config.toml
num_attention_heads = 10
hidden_act = "quick_gelu"
init = "uniform"
Each number is 50 + 10 x the weight over its row's rms, rounded and kept within 0 to 99. Layers, rows and columns count from 0. The size before them is the row's rms in percent of the matrix's.

# down: layer 9 MLP down (transposed), 2560x640, rms 0.0436, rows 614-640, columns 384-511
# up: layer 9 MLP up, 2560x640, rms 0.162, rows 615-641, columns 384-511
down614 101:35 56 60 51 51 42 56 42 38 48 45 36 50 43 59 50 46 25 50 51 50 41 48 64 50 30 55 48 56 51 58 40 58 58 49 28 41 56 69 66 48 49 53 51 47 40 51 60 57 58 44 44 56 38 38 38 60 48 56 72 53 62 53 39 53 50 42 60 56 39 42 48 50 46 60 36 50 59 45 35 36 43 45 56 47 32 61 62 43 48 49 66 47 51 59 62 44 63 58 69 48 31 63 46 39 61 21 51 38 62 38 52 41 44 61 57 55 68 64 44 58 58 53 48 60 38 46 51
up615 100:47 53 55 46 47 68 55 66 38 49 47 59 53 60 44 49 67 44 48 59 49 52 52 46 40 47 51 47 45 49 49 51 36 67 38 51 58 52 69 49 50 41 59 54 40 52 57 53 61 39 68 68 48 62 50 44 43 43 41 71 47 48 44 56 58 44 46 54 56 49 31 40 33 48 36 65 49 41 53 54 36 56 52 43 49 46 49 64 52 61 48 59 42 55 57 52 59 50 52 42 38 73 37 53 42 53 55 48 42 40 49 37 61 51 50 38 36 46 33 60 47 26 56 46 55 49 23 59
down615 099:66 54 41 49 38 35 47 40 48 72 39 49 43 51 55 36 41 63 48 41 26 42 70 50 65 57 47 43 39 52 50 42 46 42 43 53 36 65 52 55 55 56 39 61 52 35 63 52 57 35 43 62 51 53 47 46 54 49 71 65 40 48 37 62 57 76 60 60 40 51 50 48 35 59 39 54 56 51 44 60 38 52 54 52 61 52 54 62 51 41 48 53 50 54 59 54 42 71 33 51 54 50 42 52 46 53 69 53 40 45 48 52 51 61 55 46 42 54 56 28 49 54 47 59 65 18 40 46
up616 101:69 56 54 51 24 45 41 48 56 55 43 43 46 63 51 41 55 22 49 45 35 59 57 43 45 59 32 60 62 39 51 32 51 47 54 45 61 49 51 39 57 40 47 60 60 59 52 52 37 41 45 67 60 35 23 52 55 29 51 64 62 49 28 54 47 68 65 48 57 46 40 55 60 55 43 66 34 37 50 41 66 55 36 38 56 34 60 58 60 45 44 41 49 49 48 53 53 46 59 50 42 30 48 45 67 39 52 56 51 48 42 60 62 59 37 49 58 61 54 50 62 52 67 42 56 40 55 46
down616 105:42 51 44 55 63 52 52 60 42 69 49 45 49 52 60 39 45 51 53 38 32 47 58 42 47 42 40 66 35 43 45 52 44 63 55 57 53 37 48 43 55 43 48 53 56 77 38 55 52 43 44 31 35 67 39 58 66 54 55 50 56 51 44 43 45 50 48 60 49 59 39 59 45 70 45 59 52 38 53 52 54 49 56 62 64 51 45 61 41 56 44 21 46 73 62 48 60 47 43 46 44 44 41 69 69 47 39 48 68 45 27 72 53 49 39 50 54 44 50 35 66 65 54 40 38 43 40 51
up617 097:60 52 53 51 55 53 40 50 57 60 54 48 42 62 51 48 46 64 43 65 49 64 59 41 62 66 33 70 52 53 48 75 44 43 46 41 43 65 32 46 38 60 52 42 39 56 47 62 50 37 68 29 47 51 41 43 61 55 45 55 51 44 39 52 33 52 50 67 49 57 51 48 66 51 33 53 30 43 52 55 47 47 58 46 61 75 48 61 53 31 47 50 50 57 44 44 47 48 51 28 51 43 57 52 51 39 54 29 69 55 57 57 43 56 42 51 54 59 49 25 53 40 57 43 61 44 50 38
down617 095:54 57 41 52 58 44 53 49 34 56 48 56 43 53 47 48 49 35 55 49 43 48 41 49 56 52 57 44 62 49 62 67 38 52 54 45 43 70 59 55 37 47 56 54 75 42 49 57 62 47 55 78 54 50 49 42 45 44 47 58 48 68 50 51 44 45 54 42 54 54 47 24 53 42 54 56 65 42 55 41 55 52 54 45 35 59 49 72 44 62 70 41 50 47 42 64 49 39 59 46 50 49 57 64 45 64 23 55 48 50 41 49 30 42 49 65 46 65 46 53 38 48 58 67 70 47 41 54
up618 097:64 45 42 36 46 45 37 61 45 67 29 63 39 49 53 62 54 43 50 44 37 63 45 51 46 61 42 52 58 43 56 40 54 32 45 50 44 49 36 34 47 40 52 38 52 59 50 44 55 55 59 44 70 43 45 63 56 58 48 37 60 27 43 50 53 56 60 54 54 27 54 59 42 50 49 50 43 53 46 51 55 45 53 71 40 41 55 43 55 48 58 33 50 49 47 50 35 55 63 75 41 49 47 68 69 52 34 46 46 60 77 52 39 49 46 52 48 43 62 59 45 49 37 45 58 21 38 42
down618 097:42 35 59 44 45 45 69 44 51 52 62 46 63 78 57 60 42 71 45 43 59 53 61 51 39 53 51 51 41 52 67 45 33 37 51 59 51 48 50 41 54 45 68 45 30 33 42 55 66 49 43 62 59 56 52 52 46 43 50 47 49 52 61 57 62 55 44 40 64 34 51 47 37 38 49 27 54 66 42 53 33 28 46 46 54 39 42 54 52 45 62 41 57 53 61 59 33 59 45 56 46 38 66 47 43 54 56 37 68 49 41 50 75 47 56 64 54 54 46 43 44 28 48 36 49 52 44 44
up619 096:47 39 48 53 55 51 63 65 48 43 42 67 52 42 63 64 53 42 64 50 34 59 64 34 61 56 54 46 52 44 49 51 50 54 25 32 72 43 48 47 47 48 44 45 44 38 56 55 36 59 71 55 34 40 46 42 33 53 46 77 67 40 43 42 44 39 50 59 59 36 56 65 47 65 45 55 53 48 61 53 53 69 69 40 34 38 62 45 49 56 54 39 65 52 62 55 45 67 56 55 30 39 47 48 57 56 62 66 42 55 57 41 44 46 41 45 58 53 49 39 74 54 48 65 48 64 56 53
down619 097:58 25 51 47 55 44 39 53 49 47 45 37 56 58 47 54 62 51 46 52 48 31 57 61 41 55 54 58 59 53 33 35 58 52 44 68 41 46 50 45 29 45 49 55 53 47 54 61 55 40 39 41 46 36 53 61 65 50 34 55 41 33 84 54 35 39 41 53 53 60 52 51 61 56 39 60 61 58 61 58 36 41 62 59 30 52 54 41 39 35 58 53 30 45 49 59 44 55 37 49 44 73 56 59 63 73 47 47 53 47 47 54 49 53 52 53 32 50 37 46 33 51 59 47 50 66 63 63
up620 094:69 45 55 46 49 40 56 45 49 44 49 50 62 54 51 47 44 52 39 48 50 46 74 38 34 49 50 53 46 55 35 53 61 48 46 42 53 46 51 58 45 52 43 45 54 54 41 46 62 58 59 71 48 39 35 54 55 61 49 71 55 32 62 40 38 57 42 45 50 44 55 52 46 48 59 54 40 57 64 61 57 23 29 57 47 55 41 49 48 63 39 51 57 44 63 33 46 51 41 41 67 46 52 52 50 32 55 29 61 48 60 55 53 47 52 37 55 65 44 52 60 45 61 46 42 54 52 47
down620 087:51 64 68 44 44 45 50 55 40 43 56 74 51 63 54 57 59 58 41 52 32 50 62 39 50 41 52 53 26 41 61 59 58 38 51 43 56 51 57 42 49 48 38 61 50 43 53 53 58 33 57 49 64 33 52 54 44 55 38 30 39 59 56 48 52 51 29 36 50 37 63 58 39 38 30 31 36 55 49 51 59 35 39 67 58 65 59 55 41 54 38 74 41 50 46 49 68 47 61 35 53 58 45 58 51 46 49 54 50 52 53 51 45 59 53 25 61 64 56 34 34 63 70 42 51 60 53 34
up621 107:55 52 48 57 58 55 53 39 40 43 60 63 52 40 41 52 56 46 34 33 40 55 32 45 51 41 66 60 54 23 45 37 59 34 49 57 49 58 41 29 40 56 64 53 54 57 52 75 56 37 50 68 48 46 57 48 42 52 40 61 31 63 45 68 41 55 51 64 59 61 32 54 48 59 56 59 33 46 38 63 51 29 40 40 81 43 60 46 56 54 57 50 37 42 57 62 56 52 52 57 61 58 45 50 47 40 42 55 50 49 39 66 55 68 38 55 41 58 66 36 44 63 35 48 44 42 47 58
down621 105:58 55 35 52 50 47 47 60 45 30 44 48 47 69 36 52 42 55 49 27 52 60 61 40 29 36 23 51 25 51 53 38 62 53 49 61 44 67 33 43 51 71 59 43 65 53 46 46 63 50 51 48 51 48 46 50 39 36 56 46 72 53 53 67 55 62 75 32 53 55 64 55 49 39 54 41 65 50 35 43 57 69 68 55 65 40 44 49 20 40 59 51 51 47 51 58 61 51 44 52 57 37 41 46 16 48 65 58 48 44 51 50 59 52 26 51 47 37 55 34 63 46 41 38 47 42 56 43
up622 099:40 55 51 43 62 59 64 57 41 52 51 43 55 51 36 58 46 49 51 49 46 38 52 51 52 55 53 61 66 49 41 51 46 60 56 64 64 66 54 53 55 61 44 46 50 34 52 42 48 58 46 39 78 59 35 42 46 32 39 62 70 48 39 61 53 40 68 34 27 75 47 44 66 48 49 43 51 51 53 49 42 58 44 46 52 56 44 52 40 58 41 48 61 50 49 66 54 55 28 40 42 37 43 40 55 26 49 45 57 45 48 70 54 37 50 63 33 54 45 43 33 36 56 45 42 49 45 48
down622 097:54 49 36 39 51 54 47 47 57 50 43 45 65 45 62 48 41 57 47 40 43 27 60 36 24 56 48 38 48 48 56 57 55 44 46 47 49 65 54 58 36 43 46 38 52 62 36 44 58 46 54 33 49 51 65 23 42 55 47 30 30 55 43 39 65 79 41 44 53 52 49 44 66 56 74 49 46 40 47 56 60 54 52 41 48 66 45 30 54 48 38 52 44 41 45 53 54 58 56 50 52 45 54 52 39 42 44 43 49 50 57 52 44 64 44 43 45 56 54 65 51 68 66 68 49 62 24 52
up623 104:42 40 59 48 48 53 58 62 55 52 50 34 39 55 25 58 50 54 43 39 59 30 36 38 44 48 42 53 41 43 48 36 53 42 49 44 37 56 40 53 64 65 32 58 53 58 53 53 44 34 50 58 55 51 52 47 60 50 63 43 53 44 72 53 51 55 47 67 54 46 67 57 31 53 66 46 51 32 50 57 53 34 70 58 63 39 61 58 61 64 46 36 43 53 48 54 53 44 48 51 58 54 42 42 49 45 32 58 66 40 36 33 59 65 59 59 49 51 42 40 47 34 64 37 46 50 46 44
down623 102:43 45 42 32 61 25 61 47 62 46 32 47 57 52 39 46 36 65 49 57 49 31 42 43 55 73 38 39 32 57 45 45 66 54 41 52 49 39 30 57 50 55 63 34 68 61 54 44 51 41 40 39 50 56 46 46 52 73 67 47 34 44 59 57 35 64 42 47 58 47 64 72 45 41 53 30 57 66 46 52 57 58 59 50 43 58 57 48 41 41 47 67 62 52 70 56 57 35 42 45 53 51 42 51 53 38 49 64 44 53 37 52 49 56 50 56 41 63 54 47 60 35 47 59 48 49 58 63
up624 098:36 54 59 50 47 44 47 38 29 30 66 49 75 44 47 40 51 46 43 46 55 42 34 61 36 70 51 39 49 47 39 57 55 48 44 40 56 29 44 34 49 57 45 43 49 49 49 39 44 62 55 39 35 62 50 50 42 47 60 46 47 49 40 53 44 45 62 44 47 31 68 51 56 55 50 64 40 41 49 58 54 40 66 46 24 38 42 44 53 45 40 44 62 55 33 65 61 50 51 49 47 35 47 44 39 39 58 64 64 64 36 52 40 43 61 39 61 56 44 53 54 48 37 46 45 52 53 70
down624 105:51 65 45 43 58 41 42 83 57 64 52 49 27 58 51 70 48 43 58 50 51 57 40 64 45 51 43 56 43 66 50 33 50 41 44 40 55 52 42 54 59 55 54 51 62 58 40 49 57 49 43 49 45 54 57 50 55 34 43 39 71 56 58 60 47 38 49 34 38 53 57 39 70 85 42 42 49 50 56 62 51 44 49 44 50 72 46 34 58 48 52 75 69 55 45 51 48 24 70 44 43 38 46 28 55 49 45 64 63 29 48 39 37 54 49 55 55 50 58 57 39 45 59 54 41 59 71 58
up625 099:49 66 43 42 58 44 42 70 50 52 62 67 66 49 47 59 46 53 52 59 50 43 47 70 55 48 41 43 36 47 59 56 43 47 45 41 59 72 47 57 51 47 62 36 57 46 35 23 58 43 35 40 46 52 45 47 41 30 55 54 57 42 50 44 57 64 48 39 40 47 44 42 31 64 56 63 42 48 55 43 47 49 42 28 55 40 49 56 56 50 58 43 41 48 39 60 59 37 65 41 50 65 48 64 43 45 46 47 57 55 32 47 54 34 53 56 64 59 48 53 49 33 44 55 66 58 45 57
down625 100:32 40 57 48 50 76 61 59 62 45 45 36 50 48 41 66 55 59 47 70 60 55 45 65 50 61 69 56 44 43 51 49 56 50 58 57 58 49 36 47 51 40 58 33 63 62 54 58 65 35 62 52 66 40 53 55 40 55 53 65 46 54 68 55 39 49 39 49 40 60 44 47 40 55 40 42 53 36 61 56 38 46 46 43 41 63 53 58 45 33 42 28 58 50 41 46 55 47 41 32 34 51 53 52 53 43 22 59 41 61 39 33 54 43 64 54 40 51 54 36 65 50 28 58 43 53 64 52
up626 099:47 42 59 38 53 52 36 39 48 49 45 32 54 56 73 31 72 45 58 43 55 45 60 46 71 36 63 56 71 51 42 55 45 32 51 52 58 58 53 61 53 66 45 51 60 40 57 52 38 49 49 47 55 47 47 27 47 54 41 43 54 52 31 47 51 59 70 53 76 46 48 68 61 31 65 39 51 72 33 38 53 31 65 63 45 45 66 63 43 57 16 31 37 54 52 67 56 40 59 34 50 49 45 51 47 49 52 43 50 49 51 37 64 45 56 62 65 46 66 43 37 58 57 58 54 55 48 41
down626 099:55 62 23 54 54 61 52 54 63 39 54 52 59 64 52 48 50 52 54 53 51 69 47 43 57 51 55 76 38 52 61 47 27 67 59 52 41 28 56 60 52 50 53 33 60 33 56 53 57 61 50 48 29 37 60 42 63 51 55 45 37 51 65 57 67 36 55 54 59 57 31 35 47 42 41 60 52 54 57 46 53 49 63 52 37 36 48 44 63 50 49 44 56 62 51 44 47 50 61 40 60 43 52 36 57 33 41 29 52 63 50 57 47 63 45 34 63 50 69 58 38 39 60 57 60 55 67 52
up627 099:58 31 62 52 44 55 58 69 31 44 45 44 53 52 54 41 46 45 45 58 54 54 35 55 44 36 32 52 68 53 47 50 62 55 36 57 61 37 60 48 43 48 62 55 51 63 51 33 58 59 55 37 49 33 38 54 30 48 47 49 45 49 54 55 61 50 66 60 42 56 58 50 42 56 39 40 36 60 42 44 40 54 47 46 45 26 46 40 27 37 57 51 54 56 59 42 58 54 35 48 46 37 67 53 45 59 51 43 57 40 49 46 45 59 56 56 50 53 30 71 45 54 51 62 40 53 53 52
down627 100:58 51 65 35 47 57 61 57 55 40 33 55 36 32 49 57 35 54 50 46 66 69 44 58 43 46 51 31 63 59 53 49 40 49 45 55 52 32 50 52 59 46 54 43 54 52 59 53 59 53 54 40 35 50 49 52 46 49 49 56 46 38 49 55 35 49 37 45 42 42 51 71 49 64 31 39 44 50 55 46 58 42 40 38 49 61 46 50 45 47 43 58 37 48 51 66 54 51 57 55 34 42 54 38 38 46 65 51 45 56 45 49 65 64 89 49 43 56 43 60 50 43 44 69 35 46 62 41
up628 103:56 62 48 52 62 61 45 39 40 47 51 46 54 30 39 50 57 48 75 37 70 50 32 59 50 56 40 44 41 65 41 49 38 68 56 53 47 47 45 40 52 55 46 40 31 61 54 44 60 49 54 52 42 30 51 37 52 52 54 52 50 32 42 44 39 45 51 49 62 47 57 65 56 54 63 62 59 50 73 51 48 54 51 75 45 44 46 57 58 62 53 50 55 50 63 55 51 45 31 66 58 55 48 48 78 42 41 63 60 39 62 40 52 59 56 62 43 69 53 33 44 49 50 46 53 39 40 58
down628 109:29 58 41 69 40 43 56 52 54 33 47 53 57 63 56 43 50 61 61 58 35 55 29 66 49 62 45 39 54 32 56 35 42 46 60 36 49 43 44 51 60 55 40 73 49 53 49 49 52 65 51 48 41 62 55 52 51 61 46 57 39 57 31 44 50 60 40 59 50 50 57 53 41 50 58 51 45 56 61 44 43 35 46 44 54 54 65 48 44 59 51 51 70 56 68 69 50 52 33 51 59 45 51 39 65 52 60 57 47 42 56 49 52 48 44 51 43 49 36 46 56 46 41 53 64 59 55 39
up629 110:55 71 44 61 63 65 64 41 58 39 51 54 45 40 47 51 45 29 63 41 43 43 35 53 29 61 50 50 45 54 40 51 51 45 56 55 60 48 58 49 61 62 53 49 66 57 41 46 79 52 55 45 48 35 29 55 38 37 51 43 38 48 58 67 42 51 47 60 58 45 43 47 38 51 55 55 47 61 66 43 64 55 48 64 57 42 45 56 25 41 46 48 30 28 47 59 53 34 68 51 67 62 66 44 36 68 48 47 51 35 65 57 51 75 54 53 61 53 43 55 35 35 60 63 66 40 30 38
down629 105:49 59 63 68 62 53 53 35 62 53 50 62 59 63 59 58 53 57 49 57 39 55 50 58 43 57 45 37 36 49 38 60 46 53 45 46 50 47 48 62 54 42 40 76 60 58 50 59 50 51 53 35 50 68 52 41 48 33 37 53 50 53 73 59 48 42 65 53 55 41 54 57 48 80 59 48 59 58 57 51 43 39 59 65 49 51 43 46 56 28 38 41 46 55 50 52 53 68 43 45 68 49 65 52 59 50 71 49 75 51 53 55 41 58 49 43 48 48 23 50 38 61 43 58 53 49 53 52
up630 097:51 46 42 48 56 53 49 41 35 53 56 48 64 49 49 54 37 55 40 49 67 60 47 41 48 32 34 57 54 50 46 42 55 60 42 53 51 54 55 48 51 45 19 44 55 58 58 61 51 56 61 44 59 43 52 52 28 45 57 60 39 58 42 62 45 57 57 59 50 35 48 55 33 44 66 45 65 51 57 19 46 52 53 48 56 47 41 60 51 46 36 55 28 21 31 47 48 44 45 57 46 51 61 62 40 53 54 63 44 40 19 41 44 54 50 55 36 49 42 58 30 67 48 48 59 52 49 57
down630 099:60 48 53 44 47 45 49 41 56 60 56 43 69 57 48 28 41 37 50 41 50 54 46 71 37 49 56 43 54 51 36 61 45 41 56 45 55 56 44 70 54 48 39 59 67 59 49 71 48 56 49 59 70 42 52 51 41 38 61 49 56 61 63 55 62 46 56 40 43 48 60 55 34 51 58 65 55 52 43 62 44 49 48 55 49 45 38 52 57 61 56 64 58 41 52 56 62 43 34 69 45 50 57 43 37 55 45 63 48 35 39 47 34 38 64 58 43 35 64 36 51 41 52 64 47 40 62 65
up631 098:53 58 59 52 44 64 47 47 42 63 54 52 47 39 46 40 36 43 47 52 60 64 53 64 58 55 73 51 59 48 36 55 69 53 48 54 51 66 55 55 50 55 49 52 45 39 67 44 41 36 48 55 50 34 43 41 51 36 41 48 40 66 47 52 45 57 38 52 60 61 38 66 50 26 67 62 56 53 38 40 44 88 43 42 47 57 43 39 43 39 63 35 49 37 42 37 44 39 42 50 43 53 56 50 57 50 55 62 34 46 53 50 47 44 46 33 50 32 64 57 57 50 53 30 45 43 59 39
down631 101:68 59 39 63 40 42 48 40 50 40 53 60 53 37 42 65 58 43 61 47 54 65 57 46 74 42 51 47 41 60 49 66 38 56 45 61 54 60 57 47 35 48 55 41 51 66 41 50 58 54 69 57 42 63 66 43 58 82 48 47 68 43 52 47 49 70 54 47 44 66 33 45 59 41 57 57 54 41 62 54 43 49 43 26 51 46 44 51 55 44 44 60 43 56 53 61 48 55 49 39 41 52 40 61 47 52 60 67 39 49 62 48 46 46 59 60 52 59 61 63 58 30 23 43 47 65 46 26
up632 103:62 60 54 69 44 41 49 59 51 49 34 65 46 42 37 67 45 52 42 21 60 61 33 50 46 52 58 40 39 56 51 38 27 41 60 51 35 57 58 45 57 49 48 67 66 39 67 24 39 58 61 43 62 50 53 55 54 44 66 28 58 77 47 65 52 52 51 65 40 39 55 57 48 41 43 69 39 42 54 44 39 66 53 65 55 61 47 54 49 53 55 48 59 62 52 64 61 42 47 41 52 69 56 70 69 53 48 53 48 63 46 43 42 41 57 55 58 67 55 61 48 48 53 54 47 51 46 53
down632 105:44 51 43 43 44 42 50 58 61 53 43 54 57 48 65 65 63 65 56 50 58 72 48 53 55 41 47 42 50 41 53 59 57 43 42 59 39 51 52 41 57 42 68 56 53 45 76 42 68 43 60 64 61 41 59 46 51 51 49 36 48 59 43 43 63 50 40 52 61 38 45 47 65 53 53 42 49 50 30 57 42 37 47 74 60 45 49 46 70 51 57 64 46 57 64 55 50 47 47 41 37 56 49 65 37 62 48 42 46 33 63 56 65 47 77 45 40 53 53 58 45 56 59 64 51 54 32 54
up633 095:43 46 56 29 53 42 30 51 45 52 41 50 52 47 57 51 59 65 45 46 39 42 42 38 50 62 55 50 53 49 58 39 48 43 52 47 59 52 52 40 50 50 41 50 43 54 27 46 66 45 51 34 54 45 62 41 58 42 48 66 47 47 50 51 46 48 58 48 44 48 47 64 56 45 45 51 56 38 55 46 64 54 44 50 62 65 47 55 53 66 42 56 63 59 75 48 46 61 57 42 55 56 38 60 42 54 45 48 49 51 49 50 54 46 60 55 54 52 51 40 57 46 42 52 51 52 45 44
down633 097:38 46 52 57 42 57 40 49 55 80 49 62 50 57 60 32 43 42 76 40 43 33 60 47 45 52 56 42 45 46 32 55 50 60 41 56 42 51 41 70 42 48 36 62 44 42 51 32 32 38 38 39 49 63 44 42 65 44 56 40 57 74 60 59 48 46 35 56 41 37 37 50 65 21 48 64 63 69 51 31 42 36 66 63 47 45 57 46 63 55 37 53 65 51 48 58 60 63 32 59 49 63 50 60 55 45 37 32 38 31 43 52 61 42 56 57 55 58 60 45 56 68 45 43 50 42 49 43
up634 096:62 50 62 63 51 56 58 66 49 43 38 52 51 55 45 54 59 56 35 65 50 67 37 55 53 56 44 41 54 53 38 39 50 36 42 43 42 50 39 42 63 62 36 51 47 36 47 49 57 39 59 56 58 58 45 59 53 43 52 48 53 50 38 56 43 53 44 74 27 51 30 38 44 50 53 73 30 62 50 48 27 50 34 54 42 56 50 58 45 59 60 48 62 38 37 44 48 49 57 58 34 46 22 56 65 58 49 54 50 43 43 39 57 63 33 39 48 38 43 60 39 52 43 54 26 41 53 54
down634 102:67 31 41 64 41 52 48 54 64 44 37 58 59 47 41 56 40 56 57 46 57 41 48 60 56 48 43 55 50 42 66 44 37 56 45 53 28 51 51 33 43 43 58 41 56 40 46 57 72 36 41 57 42 48 60 49 47 60 38 62 42 66 53 48 54 64 63 39 49 58 65 65 44 30 36 51 36 44 45 56 55 50 53 57 52 31 48 52 37 54 54 62 38 72 50 41 52 39 48 43 49 67 60 44 47 41 53 42 39 54 36 49 33 54 78 27 34 64 75 40 41 49 56 51 67 50 45 34
up635 096:58 58 45 56 39 44 51 57 54 48 48 53 45 56 52 51 42 51 43 45 57 64 45 58 32 56 42 54 45 57 61 57 52 43 44 52 52 35 55 39 55 68 61 57 26 55 60 62 66 62 48 52 42 48 39 45 64 40 54 53 63 53 33 45 44 54 68 56 71 46 52 61 59 48 45 54 40 47 41 64 51 65 56 55 48 52 40 37 63 46 20 54 54 52 65 57 46 35 58 56 61 57 50 49 38 42 51 35 62 47 62 52 51 33 50 44 43 35 44 42 64 62 46 68 41 56 57 58
down635 100:45 43 32 41 53 59 48 41 48 39 64 46 44 39 41 47 70 42 62 55 54 53 46 47 49 57 52 30 54 49 70 49 54 58 52 66 49 60 55 57 36 37 32 51 51 24 60 64 55 55 57 40 52 43 36 64 55 70 58 50 56 48 44 49 56 72 57 55 38 45 48 60 39 33 62 50 40 55 60 48 45 44 38 50 48 41 55 52 58 49 45 47 47 58 34 52 56 54 47 52 58 54 66 45 54 70 41 26 53 53 47 42 44 37 46 48 60 50 51 44 40 53 60 47 36 60 44 48
up636 097:49 52 45 44 57 55 57 42 54 47 48 44 38 62 53 34 31 54 43 71 46 52 50 39 55 74 47 39 49 49 48 64 55 50 46 50 54 39 53 46 47 55 59 56 38 51 55 57 54 43 48 69 57 53 38 45 67 45 45 56 38 45 59 36 51 69 69 36 58 35 38 60 46 52 50 32 38 56 38 51 36 48 37 40 44 46 61 46 38 52 53 61 53 54 52 36 46 35 52 68 48 50 44 64 57 61 46 46 50 40 48 50 66 29 60 28 50 55 45 58 61 44 55 69 44 47 55 40
down636 091:40 44 54 59 65 58 60 48 48 64 53 64 53 59 49 49 64 32 33 41 59 56 26 44 32 53 44 64 66 83 60 37 62 52 50 16 39 37 55 54 53 64 54 73 51 39 41 54 46 63 47 43 40 61 44 42 40 66 32 69 46 54 50 53 30 38 37 37 34 53 43 45 46 34 45 52 61 51 47 48 46 36 38 68 51 53 44 51 45 45 61 45 39 75 46 59 43 39 62 45 40 42 57 61 68 35 56 40 45 38 31 66 36 51 61 63 40 61 54 39 47 50 60 56 31 45 39 33
up637 098:54 54 43 51 45 55 40 47 44 24 53 40 59 38 48 43 59 53 47 49 57 49 58 51 56 62 53 61 42 39 45 32 40 63 39 54 39 53 54 44 70 46 56 32 51 59 43 45 74 67 65 76 39 45 50 40 54 55 44 37 53 55 62 43 58 55 62 46 43 35 53 56 56 59 32 55 48 48 52 58 55 48 62 50 38 55 56 44 29 52 45 38 44 60 39 62 62 63 62 49 48 49 46 54 45 54 33 60 48 49 48 42 65 55 47 51 58 47 40 46 51 71 29 49 36 42 63 30
down637 095:51 53 67 59 54 40 64 47 64 44 46 47 58 52 41 46 50 56 45 47 58 47 51 59 59 40 50 52 53 48 46 48 57 36 41 59 49 53 42 37 33 56 31 48 34 55 33 78 42 60 45 41 48 47 44 69 60 53 51 38 48 45 48 50 36 68 41 65 45 38 70 58 47 69 48 51 32 48 38 49 40 55 71 55 47 38 43 48 45 42 52 51 34 57 64 23 56 45 48 60 57 49 44 57 42 53 57 43 49 53 54 55 38 43 40 39 43 54 56 53 69 36 32 48 44 48 55 56
up638 095:43 51 55 40 63 29 55 61 54 62 49 55 50 59 45 70 51 46 40 64 37 47 64 47 65 33 49 47 48 62 58 61 50 49 58 42 55 44 38 65 47 50 22 40 46 73 60 66 58 47 32 63 42 49 58 45 42 21 65 64 37 52 62 56 50 61 80 51 73 49 74 51 48 43 62 45 47 54 41 61 62 47 60 70 46 42 60 48 51 41 52 57 70 56 41 68 51 54 51 42 50 55 67 41 48 55 48 49 61 44 61 53 47 39 47 47 57 58 45 62 51 47 56 54 51 46 41 48
down638 102:45 43 45 35 47 52 53 50 49 45 59 48 67 40 41 53 61 49 45 49 55 65 33 57 51 39 53 59 50 49 51 58 71 52 44 50 23 55 38 58 44 50 46 49 54 49 56 22 57 51 71 37 42 64 45 44 63 51 37 52 35 48 48 45 34 55 56 44 51 51 48 54 44 39 57 63 41 52 53 54 40 56 72 60 48 34 58 41 53 38 52 51 57 66 45 57 55 56 39 45 54 43 69 39 41 43 38 47 52 59 31 64 51 46 37 57 59 50 42 41 28 59 61 53 59 45 39 57
up639 102:55 43 63 52 45 62 40 52 56 41 50 52 69 40 38 54 43 37 56 65 55 41 24 49 53 53 58 60 24 45 63 64 66 55 49 40 39 66 29 46 46 51 47 53 54 45 49 64 55 56 44 57 64 64 57 52 52 62 39 57 64 29 61 40 48 58 63 43 41 46 61 53 62 42 50 48 73 64 58 59 46 66 53 55 55 56 46 48 56 36 39 46 40 58 62 58 45 50 50 59 49 61 43 66 39 43 63 52 46 50 56 38 43 58 64 58 56 52 39 53 45 71 39 58 41 55 61 58
down639 110:47 48 56 31 43 56 46 44 48 55 47 54 50 36 38 41 55 24 77 68 65 42 49 49 66 50 41 50 34 62 52 58 45 37 50 66 48 66 61 43 66 46 49 46 35 53 56 48 53 56 62 61 38 45 31 42 53 61 57 43 73 57 55 56 48 80 67 43 41 50 52 56 57 44 57 48 57 40 65 38 53 51 53 39 34 42 59 48 37 43 49 59 55 52 48 54 63 62 33 55 29 40 47 44 61 35 73 53 53 63 46 56 38 49 47 42 43 35 49 53 41 39 39 50 66 48 55 56
up640 099:57 62 51 54 59 44 50 39 64 38 46 41 43 38 48 27 55 46 43 50 61 48 55 63 37 39 47 33 48 35 43 53 32 48 47 55 47 43 38 58 44 57 38 56 29 57 62 40 59 37 57 52 48 37 41 44 59 59 41 67 61 54 39 64 56 44 69 64 41 51 38 44 38 49 42 42 43 58 53 58 45 40 63 65 56 44 42 31 55 61 54 51 34 59 47 57 46 46 48 32 62 56 50 56 68 46 49 43 39 51 49 37 54 53 36 48 67 46 49 40 19 59 67 56 54 53 40 45
down640 105:43 41 39 51 53 47 84 52 42 55 54 46 49 56 41 30 64 65 57 65 54 48 54 50 64 33 54 46 45 42 43 46 40 44 61 60 60 40 51 34 44 37 70 39 36 65 71 47 49 47 47 42 46 60 48 47 39 42 39 48 62 45 66 52 39 58 68 52 60 51 51 63 51 48 50 61 46 53 58 40 49 38 50 50 35 58 58 50 40 40 60 51 59 35 67 63 54 62 46 37 44 53 61 60 33 52 42 31 54 39 50 53 55 53 40 35 44 31 69 50 49 60 50 43 50 52 42 60
up641 099:35 45 40 44 52 40 44 59 42 52 56 58 50 63 39 56 37 46 52 39 56 46 55 41 61 43 42 44 48 61 63 55 46 49 48 53 51 39 39 48 35 43 45 42 48 57 35 67 34 58 47 49 43 61 56 47 63 51 55 53 37 51 48 45 50 39 45 52 40 46 49 57 53 49 68 69 52 48 34 55 56 46 60 69 45 68 57 22 64 53 42 32 54 82 38 56 46 60 36 43 69 61 50 39 64 56 57 72 48 42 44 42 59 46 37 60 41 74 59 52 61 55 37 51 52 57 39 51